python train.py --n_layer=15 --d_model=96 --n_head=3 --n_kv_head=1 --head_dim=32 --d_mlp=256 --vocab_size=2048 --activation="swiglu" --norm="layernorm" --norm_place="pre" --norm_eps=1e-05 --positions="rope" --rope_base=1020.0 --rope_fraction=0.25 --qk_norm=true --attn_scale=0.387 --bias="none" --tie_embeddings=true --parallel_block=false --extras=["some layers without positions", "hashed n-gram embeddings", "capped logits"] --init="uniform" --init_std_qkv=0.073 --init_std_o=0.0133 --init_std_up=0.073 --init_std_down=0.00816 --optimizer="muon_variant" --lr=0.0105 --lr_mult_o=4.0 --lr_mult_down=1.5 --beta1=0.95 --lr_head=0.0244 --grad_clip=0.5 --warmup_steps=0 --schedule="wsd" --decay_fraction=0.611 --decay_shape="linear" --final_lr_fraction=0.05 --batch_tokens=[16384, 32768, 49152] --seq_len=256 --doc_mask=true --train_tokens=142600000 --steps=4865 --dataset="wikipedia_en"
Each number is 50 + 10 x the weight over its row's rms, rounded and kept within 0 to 99. Layers, rows and columns count from 0. The size before them is the row's rms in percent of the matrix's.

# layer 11 MLP down (transposed), 256x96, rms 0.24, rows 210-234, columns 0-95
095:39 69 39 62 60 69 63 51 55 40 64 66 43 53 45 42 69 33 59 50 44 47 60 31 32 45 59 43 43 62 48 43 62 63 50 53 42 39 44 34 64 50 50 58 48 49 54 61 48 57 48 48 57 59 47 52 62 44 52 49 63 39 35 69 56 53 62 48 45 32 41 43 59 54 60 27 53 49 59 61 25 42 44 57 37 55 46 55 42 52 39 48 45 37 40 49
087:44 49 49 47 63 43 25 43 47 58 44 49 72 44 42 40 55 63 37 39 58 43 54 49 40 61 46 45 43 47 53 58 72 41 40 33 54 34 65 66 54 44 52 47 62 43 52 57 44 49 70 75 39 51 57 22 60 57 49 45 40 52 45 56 41 49 60 58 37 45 52 51 70 49 53 54 55 54 66 38 36 34 46 61 48 50 51 44 44 61 42 60 55 61 57 54
101:55 52 35 27 40 53 52 56 43 67 59 51 49 57 59 48 38 72 52 54 35 42 51 54 39 56 56 27 68 52 38 62 57 40 33 53 51 67 43 56 49 47 66 62 51 65 47 36 44 46 57 54 66 56 54 51 44 47 49 66 48 42 65 64 51 40 35 54 51 39 48 46 52 43 45 42 54 54 55 56 42 49 36 63 41 55 52 30 46 67 41 34 52 35 67 58
108:56 42 54 36 42 60 49 53 28 39 53 50 51 66 51 50 46 43 51 59 58 29 65 61 60 69 59 49 67 40 64 62 58 55 68 28 40 60 49 62 48 45 48 65 56 45 50 53 56 47 54 38 48 35 59 54 50 49 35 45 44 40 65 37 44 45 41 61 38 39 34 63 53 45 57 53 59 61 53 49 51 36 63 52 38 45 66 42 63 42 45 39 33 50 45 66
109:58 50 51 37 65 53 51 40 52 52 56 26 53 71 40 49 36 48 64 44 39 47 40 37 56 44 63 45 49 55 36 43 50 44 42 51 46 48 42 33 58 35 47 30 50 44 48 51 51 22 46 60 51 47 63 57 46 51 57 38 51 51 39 51 53 55 33 62 73 43 51 56 73 53 65 46 78 63 62 52 43 50 51 62 50 59 47 40 56 47 55 45 67 47 53 56
099:31 44 45 49 60 54 67 30 57 42 37 26 34 55 49 55 55 59 63 64 36 40 75 59 63 62 51 46 56 47 47 34 54 50 49 58 59 56 39 64 38 55 40 64 50 49 51 55 42 50 58 44 39 55 51 56 37 47 41 52 52 48 38 62 32 38 50 46 59 46 57 47 48 77 51 53 39 45 49 44 44 47 59 49 58 65 39 37 39 63 50 59 58 59 66 39
096:61 53 45 61 50 51 53 30 54 48 50 29 57 44 55 41 49 59 38 45 48 54 49 59 59 52 39 60 31 54 59 56 41 38 55 58 34 52 40 66 59 47 62 53 69 48 45 44 49 55 62 60 35 54 29 48 55 68 47 49 50 52 47 50 23 45 46 55 59 58 63 45 46 58 75 61 46 41 43 60 41 47 42 55 44 42 40 55 38 51 58 43 51 80 35 62
106:55 66 37 60 53 45 54 34 60 60 52 61 51 15 46 46 38 31 42 49 52 52 48 51 60 47 53 47 51 44 57 40 51 39 40 43 46 40 62 51 56 50 66 64 60 41 61 56 47 59 46 43 66 49 40 67 56 58 37 54 51 43 44 74 75 58 52 52 36 50 56 50 62 42 54 36 39 45 47 43 59 47 49 52 50 34 35 32 54 55 54 67 49 61 42 37
107:50 72 36 45 39 58 60 53 51 51 32 48 54 48 53 63 72 77 45 54 39 47 62 60 56 54 47 37 51 53 53 61 49 42 49 46 42 46 61 36 48 57 38 35 44 69 46 54 68 54 57 45 44 41 48 61 38 43 44 50 46 52 40 59 38 47 45 29 34 51 58 71 66 52 54 45 30 69 49 44 37 48 58 64 55 30 39 43 51 50 44 53 59 49 59 45
104:56 53 66 49 57 48 60 54 41 51 55 61 65 47 53 46 54 33 68 60 47 56 53 55 53 58 41 61 50 47 53 50 60 51 68 44 51 51 62 55 49 29 60 57 56 48 32 33 57 68 58 33 50 69 42 50 37 29 35 58 54 50 32 53 44 61 55 41 46 72 39 60 41 52 42 56 34 62 44 34 54 53 37 34 45 55 44 31 37 51 42 65 53 46 53 51
107:54 36 57 45 59 42 58 57 27 59 48 63 46 57 70 41 52 21 40 51 52 29 42 67 52 63 52 55 52 56 43 58 63 42 64 39 47 54 43 40 42 58 34 54 41 60 52 56 46 49 55 48 54 45 52 51 63 46 52 63 47 43 57 73 49 48 63 62 64 51 56 53 63 35 39 33 46 43 56 48 52 52 30 56 46 63 39 48 48 32 37 33 58 43 55 47
102:33 38 52 42 55 58 55 65 43 33 45 64 41 45 34 51 62 69 63 78 50 50 55 61 53 44 44 44 43 67 54 62 66 36 62 54 54 48 36 60 47 52 34 53 35 62 57 43 49 57 47 27 55 55 40 42 43 53 40 40 60 58 51 64 68 52 59 59 47 41 42 45 59 46 48 36 38 59 53 52 40 44 52 37 57 62 43 51 54 53 40 72 43 46 53 38
098:29 49 49 51 38 64 41 60 45 52 42 42 46 38 32 63 57 23 62 50 50 36 53 44 45 54 56 53 44 47 48 72 58 59 59 70 45 45 52 59 44 47 49 58 44 45 56 54 53 49 44 55 53 60 62 55 37 31 21 44 49 44 43 66 55 46 45 40 58 47 38 47 65 56 67 49 64 61 60 56 49 32 47 63 43 45 69 34 48 58 60 44 43 47 55 62
096:35 50 43 52 69 65 59 51 54 49 56 56 46 50 56 55 59 59 46 36 61 60 56 46 33 56 47 42 43 50 67 43 38 64 34 25 36 49 35 51 49 60 58 47 48 50 29 52 56 50 54 46 49 58 62 63 49 55 43 70 49 43 69 56 49 40 29 56 39 50 49 44 65 61 60 49 48 63 48 53 42 40 59 38 52 60 38 65 59 45 45 51 62 47 38 22
108:62 25 45 49 48 41 47 39 51 50 47 66 64 36 51 49 59 64 48 27 41 45 51 42 47 63 49 53 61 35 42 52 31 47 50 56 60 54 37 60 44 34 66 63 52 56 45 49 55 58 59 52 68 35 53 60 41 66 72 57 53 50 43 34 44 45 56 49 54 61 59 57 32 39 44 37 44 52 42 48 57 67 44 48 67 61 54 39 54 34 60 39 56 54 41 57
098:48 67 55 43 44 44 59 46 51 45 52 44 35 30 36 44 40 66 74 49 44 56 45 48 55 64 44 58 57 60 43 47 52 45 58 25 42 56 32 53 48 47 42 58 49 46 56 41 49 62 60 13 57 58 48 61 62 68 41 47 56 62 39 50 51 60 35 57 39 48 45 68 37 33 54 55 48 55 49 58 50 53 47 50 56 54 39 54 69 51 50 66 36 58 49 44
106:52 40 52 56 37 49 59 57 52 37 59 59 60 58 62 34 40 52 48 31 50 62 64 34 46 41 48 56 34 57 58 44 65 36 44 65 32 57 41 65 49 34 53 38 45 59 55 43 54 56 52 56 45 44 58 39 43 65 62 44 38 54 33 47 61 59 43 49 32 47 47 40 42 47 47 57 51 40 71 66 65 54 56 48 40 55 42 60 64 54 54 72 36 32 52 50
100:52 54 49 60 38 51 40 48 47 29 45 37 60 26 58 51 51 37 54 46 51 31 72 58 54 50 64 51 59 51 52 54 41 56 72 56 63 54 57 29 53 62 42 66 65 37 66 55 42 50 39 53 54 51 65 42 36 36 56 45 43 60 60 53 60 34 60 34 49 49 43 46 64 65 46 57 58 40 42 40 51 45 65 61 49 40 41 49 46 36 45 50 44 41 45 60
092:57 38 45 63 54 40 56 38 40 70 60 44 61 58 33 46 62 28 59 58 48 71 57 44 37 54 49 52 35 45 49 49 52 48 51 50 47 61 45 63 60 41 55 37 53 51 66 45 51 65 55 65 56 53 50 57 61 16 34 58 29 57 40 53 48 48 65 52 38 32 49 53 42 56 60 54 44 42 68 57 33 38 48 45 46 47 48 43 60 50 51 45 54 63 47 46
105:39 30 40 65 41 57 39 49 47 59 44 40 33 29 58 39 57 71 49 57 46 61 62 52 51 45 52 53 36 47 59 51 49 56 40 49 65 56 55 59 63 34 52 45 41 61 36 61 48 65 56 42 45 35 74 53 40 42 54 38 49 52 33 44 42 36 64 65 44 60 50 48 59 61 62 50 45 56 38 44 45 59 65 49 54 55 38 46 44 48 55 74 64 54 55 39
104:18 46 72 53 64 53 58 62 54 73 44 47 57 53 50 57 45 63 55 53 59 63 46 41 52 45 50 37 49 37 51 43 44 52 44 57 57 50 48 43 37 28 68 54 60 72 46 43 37 53 45 39 31 60 20 61 52 52 47 34 55 51 56 64 47 49 43 52 45 54 42 45 42 48 35 44 42 59 52 46 49 62 54 52 59 63 36 58 49 40 51 58 56 51 58 47
099:62 49 30 63 57 51 40 35 51 58 60 42 62 41 49 65 62 29 51 40 51 44 68 45 49 57 49 67 45 55 48 50 51 46 57 33 37 58 44 42 49 44 54 35 33 58 59 47 34 43 55 50 70 52 51 31 50 54 60 40 49 46 50 30 49 48 61 48 71 59 59 57 38 31 39 46 56 46 56 41 57 49 68 44 49 48 62 72 61 44 44 67 45 52 54 51
104:44 39 43 22 46 41 44 59 51 58 59 65 46 59 37 53 25 49 26 49 35 43 63 38 58 54 53 45 64 39 59 56 61 47 51 59 48 74 44 54 38 48 55 49 41 68 66 52 48 41 55 59 36 47 61 48 61 60 35 49 64 49 40 53 53 45 66 55 73 58 44 43 48 58 43 55 48 31 51 57 53 52 57 64 42 55 58 41 49 54 39 39 47 41 53 40
105:58 43 18 46 54 57 54 39 58 63 44 64 51 60 56 48 60 51 57 37 61 47 36 63 61 60 31 53 51 61 62 31 30 67 34 47 46 53 56 65 59 60 56 35 45 69 40 45 41 41 58 54 52 52 67 44 44 45 49 61 39 54 49 44 54 57 47 56 42 47 36 44 53 34 64 58 51 44 51 52 49 36 46 60 49 30 57 54 49 57 43 41 34 63 51 40
097:48 41 44 70 74 48 43 63 57 38 51 51 54 40 48 40 33 87 52 52 58 42 41 44 62 51 60 41 40 48 48 40 58 47 42 45 50 68 55 58 46 21 40 55 60 48 55 54 66 40 41 63 47 48 31 50 42 59 42 48 48 37 53 43 55 37 58 44 74 53 67 57 52 56 63 55 45 55 51 50 45 47 47 56 36 43 54 49 53 37 42 42 49 43 45 58
# layer 11 MLP gate, 256x96, rms 0.275, rows 211-234, columns 0-95
090:49 43 57 55 50 65 56 66 57 46 44 49 56 55 50 58 62 62 60 49 59 59 48 48 62 41 51 66 72 67 67 52 63 40 47 59 47 56 56 38 57 56 36 79 54 36 57 48 36 47 58 39 47 37 40 72 54 54 39 46 41 51 47 39 44 55 34 55 29 49 59 54 37 45 35 55 42 45 30 46 54 44 42 46 39 41 71 52 59 48 59 41 54 56 41 37
098:40 52 34 51 54 57 60 44 46 39 57 44 41 42 48 54 36 53 52 52 63 53 62 56 43 50 50 51 40 51 28 56 60 50 48 51 36 57 56 36 46 40 64 37 47 44 78 60 25 50 46 66 56 50 52 55 41 50 47 46 50 59 55 52 58 40 36 38 38 53 63 62 40 52 43 44 44 55 53 68 22 36 51 52 32 57 75 53 41 68 41 49 65 45 50 47
101:57 54 50 65 49 31 60 38 63 56 30 52 65 64 44 49 47 52 54 40 44 77 42 46 35 34 53 50 49 66 33 52 47 53 39 53 50 47 41 68 57 59 64 63 62 46 64 63 43 56 73 59 50 42 49 51 56 45 55 51 35 36 48 55 45 55 46 74 58 50 52 52 43 67 50 67 59 38 49 35 54 38 51 52 48 47 68 54 50 37 60 51 56 44 45 38
104:66 59 42 50 43 53 33 32 52 58 39 60 58 57 35 55 47 43 47 64 55 58 57 56 45 40 67 34 56 59 56 51 46 59 55 57 52 44 68 27 64 48 50 47 40 53 49 56 51 50 48 84 54 41 51 58 63 55 65 50 54 55 45 39 40 36 39 55 42 59 53 68 45 62 74 60 48 40 64 56 48 47 49 51 45 59 58 37 46 44 46 68 56 32 55 60
101:61 38 44 54 42 42 64 43 59 58 55 44 42 57 63 53 64 47 50 54 53 33 37 72 45 46 48 46 41 48 53 48 66 33 38 59 41 39 48 63 43 60 43 51 30 43 57 42 41 50 65 64 60 44 59 39 45 40 60 48 43 53 38 56 56 33 50 38 53 50 55 49 39 76 38 52 57 52 31 50 39 39 38 56 36 38 49 45 29 60 63 41 49 53 28 52
098:53 52 39 30 41 52 44 45 46 58 49 51 62 43 37 60 36 54 49 53 52 48 51 60 49 39 58 51 40 51 35 31 42 64 60 60 45 78 59 70 57 51 51 52 68 67 54 42 31 64 53 57 56 39 38 59 56 44 49 56 50 54 48 46 52 58 63 33 41 28 64 42 65 40 50 61 51 62 50 47 49 50 47 43 53 60 60 59 61 49 72 63 54 51 62 32
103:65 49 46 50 56 60 47 60 53 44 44 50 40 57 39 55 45 34 61 46 35 43 46 44 47 61 56 48 44 55 60 42 43 29 42 58 65 35 51 80 43 51 47 46 49 40 54 64 39 49 46 39 48 60 59 66 55 79 58 40 56 48 55 64 40 53 67 56 49 35 52 50 52 59 61 57 41 49 56 51 64 53 45 59 62 68 46 40 68 48 41 75 50 36 46 60
098:43 38 59 58 45 33 63 50 63 45 57 35 46 38 48 63 51 43 47 55 55 61 41 51 49 53 62 56 51 63 66 40 46 70 59 53 53 61 31 61 55 54 61 52 54 54 47 56 44 40 42 52 45 53 63 59 46 53 63 45 54 64 42 43 53 56 57 50 38 41 38 29 31 58 47 40 42 20 51 63 49 55 51 26 55 36 50 58 53 48 25 36 46 34 51 54
096:51 56 60 72 41 50 56 53 55 47 55 58 59 38 53 50 43 63 59 67 49 46 65 54 62 61 45 48 48 66 79 41 40 50 71 47 48 51 49 55 47 38 60 62 62 68 37 57 40 59 53 61 49 66 48 48 47 62 54 42 58 77 46 45 44 41 45 52 46 39 37 61 45 51 58 49 37 47 60 58 54 43 59 62 32 60 60 53 57 48 34 30 38 53 60 45
103:65 46 52 49 59 56 39 46 48 47 41 67 58 62 52 57 60 42 41 39 56 60 53 36 35 71 48 46 58 55 51 59 49 60 63 47 32 44 55 44 36 44 53 59 48 51 64 35 64 48 60 40 55 57 54 52 50 62 58 75 41 55 43 72 50 51 58 62 64 63 45 58 52 56 53 71 64 57 74 73 52 45 49 43 48 35 65 40 46 35 54 49 60 49 53 57
096:63 55 59 48 50 42 40 44 59 57 42 44 44 43 60 57 62 66 57 67 76 55 42 62 45 43 59 40 47 37 57 45 48 45 41 49 52 58 64 58 51 52 44 62 65 54 43 46 42 56 38 44 45 57 57 38 43 71 41 49 49 34 83 57 37 46 49 60 36 48 62 49 49 52 39 55 62 60 50 52 76 45 28 63 44 53 51 50 50 47 35 63 41 43 39 48
100:59 56 74 37 55 43 65 47 53 47 55 55 55 46 62 57 49 52 37 41 53 63 65 39 48 49 56 58 63 56 68 49 46 46 64 52 39 40 35 50 57 41 44 72 48 58 53 37 38 41 46 69 59 65 45 53 37 49 45 48 58 25 40 55 34 58 46 39 58 48 46 69 38 63 59 62 57 47 53 46 39 56 38 51 40 37 52 60 40 35 41 55 67 35 51 44
098:66 60 58 44 50 51 73 60 40 37 46 59 53 48 45 54 53 56 49 58 52 41 52 48 57 51 57 50 43 59 46 57 43 60 20 46 40 40 55 44 60 38 43 54 33 59 60 62 57 43 59 54 39 45 66 41 68 61 36 63 45 48 52 40 40 45 61 52 43 47 35 73 64 71 44 55 58 38 49 41 42 53 47 56 27 57 38 53 32 56 45 42 61 45 46 37
106:41 63 43 30 32 42 65 48 70 50 52 49 57 42 46 56 48 45 47 47 60 56 45 47 49 36 50 47 53 39 56 54 63 65 41 33 46 42 45 53 52 54 36 29 50 54 37 41 35 27 60 66 59 53 76 49 33 59 40 53 58 52 39 46 48 59 36 55 40 72 56 54 34 44 59 55 63 41 55 37 42 59 61 45 51 52 37 48 63 57 56 38 52 54 52 48
101:51 42 42 57 57 63 40 62 42 76 43 48 50 46 49 61 45 53 60 68 52 39 64 44 52 48 53 69 42 44 59 32 58 48 52 74 49 61 49 56 53 58 34 36 52 60 47 46 40 57 31 52 69 56 51 49 41 55 46 39 55 16 53 35 45 55 57 42 55 54 62 61 60 59 42 32 48 51 43 51 49 53 58 63 42 47 59 50 56 52 69 34 57 60 51 45
116:47 43 41 62 57 53 51 55 19 38 50 60 56 59 39 50 54 48 39 33 51 33 40 55 38 56 75 69 51 52 55 61 44 54 52 48 57 64 38 47 38 32 43 43 60 51 45 33 56 50 47 52 48 60 66 65 48 38 49 56 40 40 50 62 47 56 64 41 67 60 55 55 39 51 48 70 48 47 57 50 50 37 53 61 26 62 61 54 37 46 43 47 42 58 51 59
103:71 49 50 67 40 34 49 73 52 51 43 45 51 42 47 68 60 44 38 48 60 51 61 42 49 32 62 61 49 44 39 52 44 50 56 61 57 48 50 41 57 49 36 47 51 45 58 51 51 53 50 80 40 37 81 60 54 29 41 47 60 65 55 51 53 44 56 32 48 50 44 62 68 58 49 52 54 54 56 46 61 45 57 39 48 43 43 63 43 37 48 72 55 55 48 51
105:62 45 37 64 34 55 59 41 70 58 47 57 46 66 57 58 54 76 66 61 47 57 66 52 49 42 64 48 56 66 45 53 58 47 63 62 55 47 62 51 48 47 52 55 53 52 46 51 51 60 48 50 50 55 41 71 55 48 42 53 51 55 57 55 53 71 67 40 50 51 61 58 47 67 52 54 44 48 67 71 60 42 57 61 35 23 45 40 49 41 48 40 54 41 35 66
106:54 72 65 46 50 42 60 47 49 61 43 50 46 59 60 47 56 34 49 68 61 58 64 54 59 49 55 42 50 53 55 42 51 43 68 54 46 49 38 68 60 50 40 47 38 31 30 48 45 59 44 62 64 45 33 32 69 58 58 50 59 35 41 47 44 59 46 47 54 53 28 51 36 49 48 50 48 60 42 52 58 30 54 40 56 47 71 41 67 55 54 39 40 59 64 57
100:48 53 50 49 52 68 43 50 56 52 52 52 58 44 53 64 47 42 63 50 42 52 55 63 38 56 54 56 44 59 47 28 51 42 35 56 65 72 78 42 45 46 64 56 48 45 57 50 60 57 51 58 40 50 56 46 57 65 33 46 67 49 62 47 52 36 56 56 44 26 41 56 49 37 50 64 34 45 66 49 46 60 46 43 54 72 44 55 51 50 51 63 78 54 62 45
100:32 42 58 67 45 44 41 55 43 35 59 71 61 55 37 55 66 69 63 48 54 52 49 55 35 46 57 52 59 50 49 46 55 36 58 49 61 72 51 63 43 52 40 49 49 48 44 41 54 46 46 59 32 64 61 57 47 52 33 64 70 49 56 45 38 59 55 50 46 47 45 56 66 56 60 56 40 62 52 57 42 63 41 55 30 46 53 36 58 35 43 40 67 45 48 69
098:45 47 50 39 55 51 65 50 36 45 51 48 54 61 49 66 57 47 60 40 61 62 51 33 46 33 64 42 41 48 46 52 52 43 53 46 44 36 65 35 47 41 40 60 56 57 33 35 51 51 64 51 35 39 50 45 42 46 68 44 33 56 53 54 54 50 42 51 34 58 58 59 32 61 39 62 40 46 60 66 47 62 47 69 48 55 64 54 46 53 47 64 49 72 77 57
103:33 42 62 46 45 51 46 60 43 49 30 44 42 39 53 55 44 55 42 44 58 31 42 56 37 58 43 45 37 67 42 53 54 48 43 60 58 40 32 57 38 52 54 34 43 62 46 51 35 55 64 59 54 33 60 63 45 39 49 51 47 38 45 38 48 44 49 67 43 42 46 52 39 41 24 56 55 34 46 52 58 38 34 52 36 68 61 45 62 60 41 49 65 39 33 46
097:47 64 61 46 39 60 56 59 46 53 58 60 57 63 41 57 52 42 63 49 64 35 49 41 68 46 53 64 47 43 51 50 67 70 61 72 67 56 51 49 46 29 53 62 47 52 34 48 53 49 36 49 69 52 60 23 47 38 49 24 38 66 55 51 50 53 37 56 58 52 57 52 56 56 39 64 55 43 43 41 58 47 47 37 57 39 62 53 53 55 38 55 56 53 38 48
# layer 11 MLP up, 256x96, rms 0.288, rows 211-234, columns 0-95
088:54 39 44 61 50 56 61 45 44 41 50 57 45 63 71 48 63 46 64 59 34 47 39 36 58 60 63 40 41 47 51 51 47 57 58 57 67 56 38 57 39 60 63 50 42 43 57 32 52 52 48 63 60 63 62 38 50 44 37 38 60 62 45 66 40 42 74 52 46 53 49 63 64 56 57 44 25 66 58 59 42 36 66 52 41 35 51 54 45 45 61 46 40 48 59 61
094:62 52 38 50 57 57 25 41 26 72 48 49 54 72 61 45 59 47 51 50 48 37 55 33 44 63 29 55 44 53 58 59 41 48 55 58 46 58 36 45 43 51 59 58 54 56 63 51 55 54 51 49 49 51 50 43 62 63 58 66 53 29 55 57 32 50 46 36 62 34 48 48 63 39 51 35 59 44 70 47 57 61 42 47 41 52 49 32 34 53 54 59 42 60 42 51
107:73 62 44 47 41 40 61 49 49 64 61 44 56 60 52 50 40 51 56 49 57 42 73 64 64 52 55 47 71 55 54 52 45 59 43 40 68 61 42 44 43 56 52 68 54 47 56 61 49 51 63 43 52 40 46 52 52 56 34 48 42 68 47 34 64 59 55 52 57 51 44 65 53 49 61 76 46 52 61 54 59 47 60 44 27 69 54 46 59 52 56 36 56 56 36 70
104:49 61 48 48 57 42 46 63 46 69 55 27 66 65 38 61 43 29 60 54 55 37 49 55 55 40 57 49 50 40 40 55 44 57 27 71 53 64 34 37 46 48 42 22 57 57 34 50 35 48 40 42 54 54 51 47 35 61 62 46 51 41 46 50 42 59 39 41 54 39 47 45 51 53 60 43 50 67 44 41 37 53 34 60 55 62 43 42 52 50 44 42 41 64 56 50
098:50 66 65 48 42 46 56 44 49 45 54 39 55 67 34 46 53 52 44 52 44 61 49 61 45 52 57 63 73 41 35 41 48 50 71 34 41 66 54 53 35 54 60 57 58 48 46 61 41 57 58 45 27 42 69 51 43 57 37 52 40 55 38 67 35 48 48 67 51 50 46 55 60 62 43 49 41 31 59 42 72 42 59 68 59 65 46 49 56 48 54 46 45 53 52 32
094:55 52 62 60 57 30 42 64 44 32 46 72 36 52 40 24 52 37 45 64 51 48 42 58 42 54 40 46 38 36 55 56 48 56 57 55 60 59 47 42 40 39 56 48 47 60 59 58 44 47 41 50 35 49 55 54 68 49 44 72 54 36 41 49 50 36 65 29 51 59 41 41 64 57 33 50 50 52 57 54 62 46 49 51 58 52 42 51 43 42 46 60 32 44 72 62
102:59 51 55 38 38 51 67 40 52 46 33 44 54 48 46 69 56 67 58 66 37 62 44 48 48 50 50 57 48 43 49 60 39 50 48 63 62 52 59 59 35 40 42 28 37 46 45 42 62 72 40 37 51 50 55 49 48 51 42 55 41 57 54 59 51 27 51 52 60 35 50 49 39 58 53 58 30 37 51 56 55 44 42 62 57 50 43 72 67 44 26 65 62 51 56 49
104:57 55 53 50 47 50 44 37 54 47 47 57 47 71 43 29 49 46 57 56 40 42 56 60 22 63 44 52 48 42 56 41 39 46 41 68 40 47 50 48 49 51 45 50 45 37 44 58 60 56 50 50 54 49 53 28 57 53 43 37 47 44 40 44 62 50 41 60 63 42 41 52 17 41 28 49 44 43 31 54 37 58 52 47 57 62 65 56 53 42 66 57 30 47 68 42
100:47 59 39 53 54 40 57 37 76 51 57 44 47 46 63 38 52 63 63 49 62 40 46 61 57 33 55 45 57 56 35 61 58 52 67 51 38 50 48 54 50 58 53 41 67 46 67 50 39 38 55 54 44 36 55 44 54 46 55 51 36 46 43 37 58 38 68 41 41 63 54 39 53 28 64 48 38 65 50 58 45 85 46 58 46 65 56 61 52 52 51 44 60 53 44 50
112:51 37 44 67 73 46 65 57 51 43 49 57 52 49 49 64 51 55 45 62 38 67 48 53 48 56 46 54 56 54 42 40 62 55 46 59 33 53 44 45 54 65 65 55 47 68 68 48 54 61 63 59 53 49 40 60 61 57 43 55 60 60 73 62 43 62 64 42 41 64 55 56 46 37 56 33 31 42 39 43 42 41 34 72 51 35 38 45 48 54 49 47 62 38 39 53
104:56 41 43 57 63 33 49 44 36 45 55 46 41 52 56 47 45 45 59 42 68 69 51 63 39 45 68 46 62 53 66 34 51 46 63 59 44 44 60 57 65 52 63 59 50 47 48 55 56 50 80 43 51 76 58 64 48 62 45 58 54 76 51 66 51 39 55 40 47 51 53 50 53 57 66 48 48 56 54 43 45 47 43 61 32 59 52 49 64 53 59 59 63 37 63 58
101:62 43 48 46 64 60 44 60 36 36 46 58 42 53 34 55 44 52 44 45 67 60 47 58 52 52 54 52 38 43 36 51 60 54 41 46 31 58 64 57 54 69 46 48 28 57 44 50 64 34 47 44 43 35 36 53 48 33 52 51 47 47 53 51 64 37 59 52 36 47 42 45 40 47 45 36 39 53 57 53 48 55 63 36 45 41 46 24 45 40 36 22 36 60 58 39
095:32 65 55 45 23 33 48 52 54 67 32 42 39 62 34 42 45 48 63 63 55 46 29 53 41 48 47 56 45 58 57 57 47 49 53 63 41 58 47 46 44 62 38 38 57 33 56 49 44 37 34 55 66 35 58 48 53 39 47 47 51 60 49 54 52 37 55 48 44 68 53 53 49 47 25 47 43 51 58 40 54 43 48 48 63 34 42 48 42 42 67 49 28 49 47 65
105:67 70 61 55 50 52 45 44 55 46 52 53 47 36 51 41 50 53 40 29 44 53 56 57 48 52 52 77 59 49 41 67 41 56 52 43 39 44 58 72 33 74 50 40 44 54 29 49 52 52 72 64 52 42 49 59 36 56 58 54 40 53 59 66 56 43 46 34 63 51 58 43 47 49 48 51 43 45 52 72 42 58 53 67 53 54 47 49 41 28 53 37 39 50 56 56
104:37 27 52 44 50 36 56 34 41 57 47 48 46 59 27 46 43 52 37 59 40 39 33 54 32 43 53 56 58 54 55 36 35 42 48 69 29 49 57 43 50 49 38 56 28 35 49 51 47 66 37 66 47 47 57 39 42 48 57 55 45 37 53 53 47 57 31 49 61 59 54 63 44 54 38 50 47 42 54 64 49 43 37 53 39 25 62 41 56 44 44 39 50 47 51 57
111:52 49 59 41 39 39 50 54 52 50 40 64 62 36 64 63 41 65 68 62 57 51 48 51 76 62 54 43 37 40 45 43 54 38 58 68 58 39 63 60 48 41 40 52 53 29 61 49 55 59 39 54 46 41 31 39 56 54 45 43 45 56 57 46 36 48 47 49 32 41 52 68 62 38 53 46 41 48 38 43 62 58 32 58 60 47 57 35 44 52 68 44 48 47 63 38
097:36 41 52 45 39 37 44 42 61 44 46 57 67 45 57 46 52 43 66 58 71 49 40 28 53 52 53 54 41 46 41 65 57 40 59 65 63 47 62 45 58 29 55 35 56 53 70 37 56 61 37 33 38 48 57 50 52 42 47 51 47 44 41 68 50 40 45 48 49 52 43 41 70 51 48 60 35 42 57 62 66 35 51 50 49 62 47 39 42 47 48 60 49 36 43 28
096:54 37 53 46 59 65 47 63 34 46 61 58 49 46 48 51 67 23 58 44 47 51 46 31 48 72 51 42 40 61 48 58 49 48 43 53 54 41 55 65 45 12 47 46 57 38 38 48 47 51 45 68 46 46 37 39 56 58 45 62 41 46 59 46 36 42 44 62 56 48 47 34 55 45 63 50 48 51 37 45 60 50 47 56 56 27 56 36 31 53 47 54 45 62 48 40
104:56 43 51 59 56 73 30 56 50 47 49 55 55 54 37 38 49 50 69 44 56 41 58 67 56 55 38 68 47 38 53 43 39 29 57 36 55 50 42 62 63 55 26 54 65 69 40 59 41 49 47 48 52 48 42 50 56 56 50 53 70 59 46 43 49 58 42 52 41 47 40 50 52 42 51 71 39 64 61 26 32 42 42 57 35 57 58 35 52 44 51 50 47 42 45 49
101:42 52 53 51 40 57 68 41 38 33 68 49 60 59 63 66 46 48 50 41 57 47 55 52 56 37 56 59 51 78 53 54 55 46 59 42 67 60 60 59 38 35 56 38 46 68 40 58 37 48 50 50 59 50 66 60 43 48 39 58 57 48 39 48 34 49 56 51 53 37 50 51 57 56 40 58 38 56 68 65 45 42 47 48 59 62 46 56 31 58 58 66 61 35 72 56
097:64 59 55 43 42 52 69 58 49 54 52 49 69 49 29 41 29 52 61 44 65 63 52 52 44 45 49 56 53 52 53 51 46 50 51 53 44 46 58 33 34 54 44 78 56 40 42 51 37 58 48 33 56 54 51 46 55 55 38 57 71 46 49 52 39 69 54 59 54 32 29 53 55 45 57 45 49 37 57 71 67 43 44 55 48 54 50 39 46 43 63 39 33 51 57 33
094:48 58 36 61 49 52 51 48 64 35 64 36 64 46 56 55 68 45 47 42 58 57 56 37 41 40 51 50 43 63 58 56 36 40 51 40 70 60 42 48 45 56 48 46 42 71 49 34 42 42 59 49 41 47 32 47 56 53 65 41 36 63 42 54 54 33 66 43 30 54 36 50 49 61 47 45 57 46 45 52 61 42 53 46 68 52 36 63 36 62 42 52 28 58 49 31
099:63 36 28 44 50 39 58 39 47 50 48 57 41 48 39 60 68 48 58 33 41 61 56 62 58 48 33 36 49 57 52 32 52 49 56 44 54 54 54 52 58 44 44 54 23 53 53 45 49 30 60 49 39 51 33 56 45 65 56 57 58 46 40 54 73 65 53 51 52 72 59 53 46 41 45 57 49 52 63 59 59 49 42 56 60 56 55 35 51 53 43 46 45 66 66 74
101:43 56 60 47 35 43 60 57 41 34 54 71 41 51 54 31 62 53 59 70 65 45 46 54 57 58 25 56 46 55 60 43 59 72 58 66 59 46 44 51 43 44 69 56 71 43 41 61 56 61 50 52 62 50 59 41 41 50 55 53 45 51 63 54 46 61 44 49 68 59 66 47 47 55 58 40 59 70 34 57 55 55 50 52 60 49 51 59 56 73 40 62 51 56 49 47